Weights of a small GPT-style language model, trained from scratch on English Wikipedia: 13 layers.
Each number is 50 + 10 x the weight over its row's rms, rounded and kept within 0 to 99. Layers, rows and columns count from 0. The size before them is the row's rms in percent of the matrix's.

# layer 4 MLP down, 320x640, rms 0.0733, rows 173-207, columns 240-279
102:41 55 67 61 59 30 53 75 57 54 45 54 42 54 53 47 34 57 42 50 41 55 60 41 41 55 41 46 51 52 62 42 58 54 49 36 58 39 37 52
099:63 51 54 60 54 41 44 44 46 59 64 54 24 60 38 49 54 55 46 43 54 51 52 38 79 63 57 66 37 49 50 36 51 34 54 46 52 54 59 48
095:48 51 43 59 24 66 68 71 52 52 71 50 36 39 47 52 50 50 47 50 45 37 46 56 43 40 60 56 58 41 56 64 19 64 55 59 48 55 49 50
101:68 48 68 53 64 52 47 48 53 44 60 46 41 36 45 68 42 49 60 41 57 47 61 50 50 59 52 40 54 44 38 46 54 64 52 50 43 43 46 45
098:41 62 67 34 52 58 43 47 60 58 37 32 32 63 51 51 36 62 54 56 40 44 47 39 47 33 47 50 60 66 34 50 56 54 34 58 33 46 66 65
102:35 43 43 45 50 45 30 67 51 49 53 34 49 59 40 48 66 61 51 34 56 40 47 45 40 51 32 48 46 60 41 44 55 67 53 27 37 60 57 51
099:67 60 59 62 46 57 50 38 42 35 35 48 43 54 50 41 59 50 54 35 43 49 31 41 46 68 58 33 50 58 53 34 49 57 46 55 46 49 35 62
098:46 55 39 47 67 51 50 51 45 37 41 31 52 44 40 41 44 45 53 35 47 56 69 55 38 47 49 52 56 31 42 38 37 50 64 36 48 73 38 62
102:42 43 36 55 54 43 37 62 48 51 29 65 51 58 57 50 57 40 41 47 56 47 46 51 27 53 57 31 57 54 64 60 66 56 49 53 53 35 28 54
096:37 58 46 49 57 62 48 30 47 54 52 56 47 59 37 61 48 53 38 50 68 50 51 62 35 57 41 58 52 44 53 41 30 53 56 50 53 55 45 46
097:53 46 63 61 49 56 74 61 53 34 81 61 50 56 48 54 45 53 52 61 60 72 45 43 56 60 58 46 53 32 44 41 67 37 29 58 32 55 45 51
102:62 55 55 41 64 53 37 71 64 60 57 48 33 59 50 63 55 47 53 59 25 54 51 55 44 53 55 46 49 60 46 57 44 42 55 56 34 77 56 29
102:56 55 25 69 76 55 41 46 63 38 62 51 64 54 54 53 50 52 69 53 32 69 49 36 50 35 49 36 52 39 33 52 47 63 44 67 53 45 35 54
099:41 56 47 56 39 49 57 50 55 44 38 56 51 62 50 57 43 51 49 45 36 54 47 60 63 42 47 38 59 28 46 60 62 70 36 71 48 41 49 52
106:42 34 39 48 43 46 35 40 53 57 42 57 37 41 51 51 47 50 50 55 41 49 32 51 50 42 40 48 49 44 46 69 48 64 50 51 56 66 51 54
096:34 52 38 45 44 42 48 62 32 57 45 42 74 40 49 34 43 54 55 49 67 65 58 51 58 52 22 68 54 37 60 47 44 45 60 65 44 54 53 36
097:41 48 61 49 42 36 46 37 45 39 45 56 66 22 53 54 56 35 51 54 43 67 47 57 42 39 41 50 70 62 47 37 59 56 51 29 47 44 54 39
096:38 37 62 56 40 53 41 21 49 58 64 47 47 57 64 62 41 49 52 31 68 50 39 43 35 52 41 69 39 46 30 60 50 65 38 50 60 56 54 58
102:56 45 48 46 45 48 53 49 45 67 47 47 55 49 59 65 49 55 55 36 50 33 46 35 29 50 55 46 54 64 50 54 51 46 61 50 71 55 55 43
181:48 43 62 55 57 46 58 47 51 31 27 59 52 45 47 40 52 44 39 51 55 35 33 37 54 35 46 58 50 59 48 53 51 44 55 58 47 43 51 52
098:42 64 55 66 47 61 42 48 56 63 62 52 36 42 62 56 47 53 64 42 60 54 44 43 61 54 43 71 38 47 50 58 46 57 70 48 52 60 39 43
098:49 39 64 54 64 41 46 58 53 44 58 58 52 44 59 38 56 42 53 43 45 31 51 56 37 41 48 53 62 39 35 46 54 73 62 56 52 44 54 39
097:60 57 64 35 53 43 34 54 43 42 44 43 48 46 58 57 51 64 56 54 34 35 55 53 60 34 45 45 57 39 47 56 50 65 56 45 35 58 25 45
102:36 70 15 57 54 47 54 48 48 56 60 64 63 47 52 63 55 31 53 34 52 37 38 47 47 48 40 36 53 57 42 52 50 37 44 41 30 65 47 34
100:65 48 56 38 58 40 51 45 44 54 50 51 60 59 38 72 39 48 45 32 63 57 45 52 58 53 41 43 60 59 39 58 43 63 39 55 41 56 39 44
097:24 47 34 31 35 57 60 59 56 43 43 43 56 54 43 44 51 55 42 44 38 57 63 52 49 44 50 65 48 48 62 68 64 64 52 47 50 52 48 53
095:48 72 68 65 48 59 34 60 37 42 56 42 34 45 33 62 48 44 42 46 54 37 57 46 59 38 52 49 29 56 58 47 66 60 71 56 60 43 51 31
096:54 59 41 46 35 42 71 58 54 41 53 47 57 57 58 34 42 54 37 63 51 41 63 52 60 58 43 64 44 46 43 56 53 62 64 53 45 49 45 52
099:50 52 60 57 62 48 28 52 41 61 41 57 52 46 55 54 56 47 52 32 52 52 46 48 42 63 58 43 46 47 50 44 44 55 49 49 58 66 42 55
101:47 69 50 36 59 46 71 42 47 39 57 44 61 52 49 61 45 57 48 42 53 61 31 51 51 32 53 59 60 52 55 38 58 63 31 61 30 38 46 61
098:49 39 63 45 43 53 53 50 53 64 55 40 77 34 58 56 70 61 54 43 47 60 54 41 39 45 49 46 59 69 47 47 50 63 45 42 60 40 54 46
097:57 66 48 55 35 43 67 50 48 69 61 54 74 69 46 36 28 62 43 53 56 61 53 48 41 25 69 67 57 42 39 64 54 72 43 52 65 64 72 55
098:47 55 53 35 55 61 50 64 47 55 53 45 63 38 62 72 30 31 54 53 54 56 48 45 65 53 44 47 55 65 34 50 55 60 34 70 54 45 34 65
099:48 48 55 48 55 39 43 54 54 34 44 55 62 67 49 68 59 50 37 55 53 57 63 36 47 42 50 52 47 55 45 67 45 62 44 52 54 46 58 53
106:50 41 51 53 51 21 56 51 37 56 53 58 46 57 50 54 47 31 47 55 48 58 50 56 60 44 64 73 48 45 57 32 49 44 52 38 57 47 42 26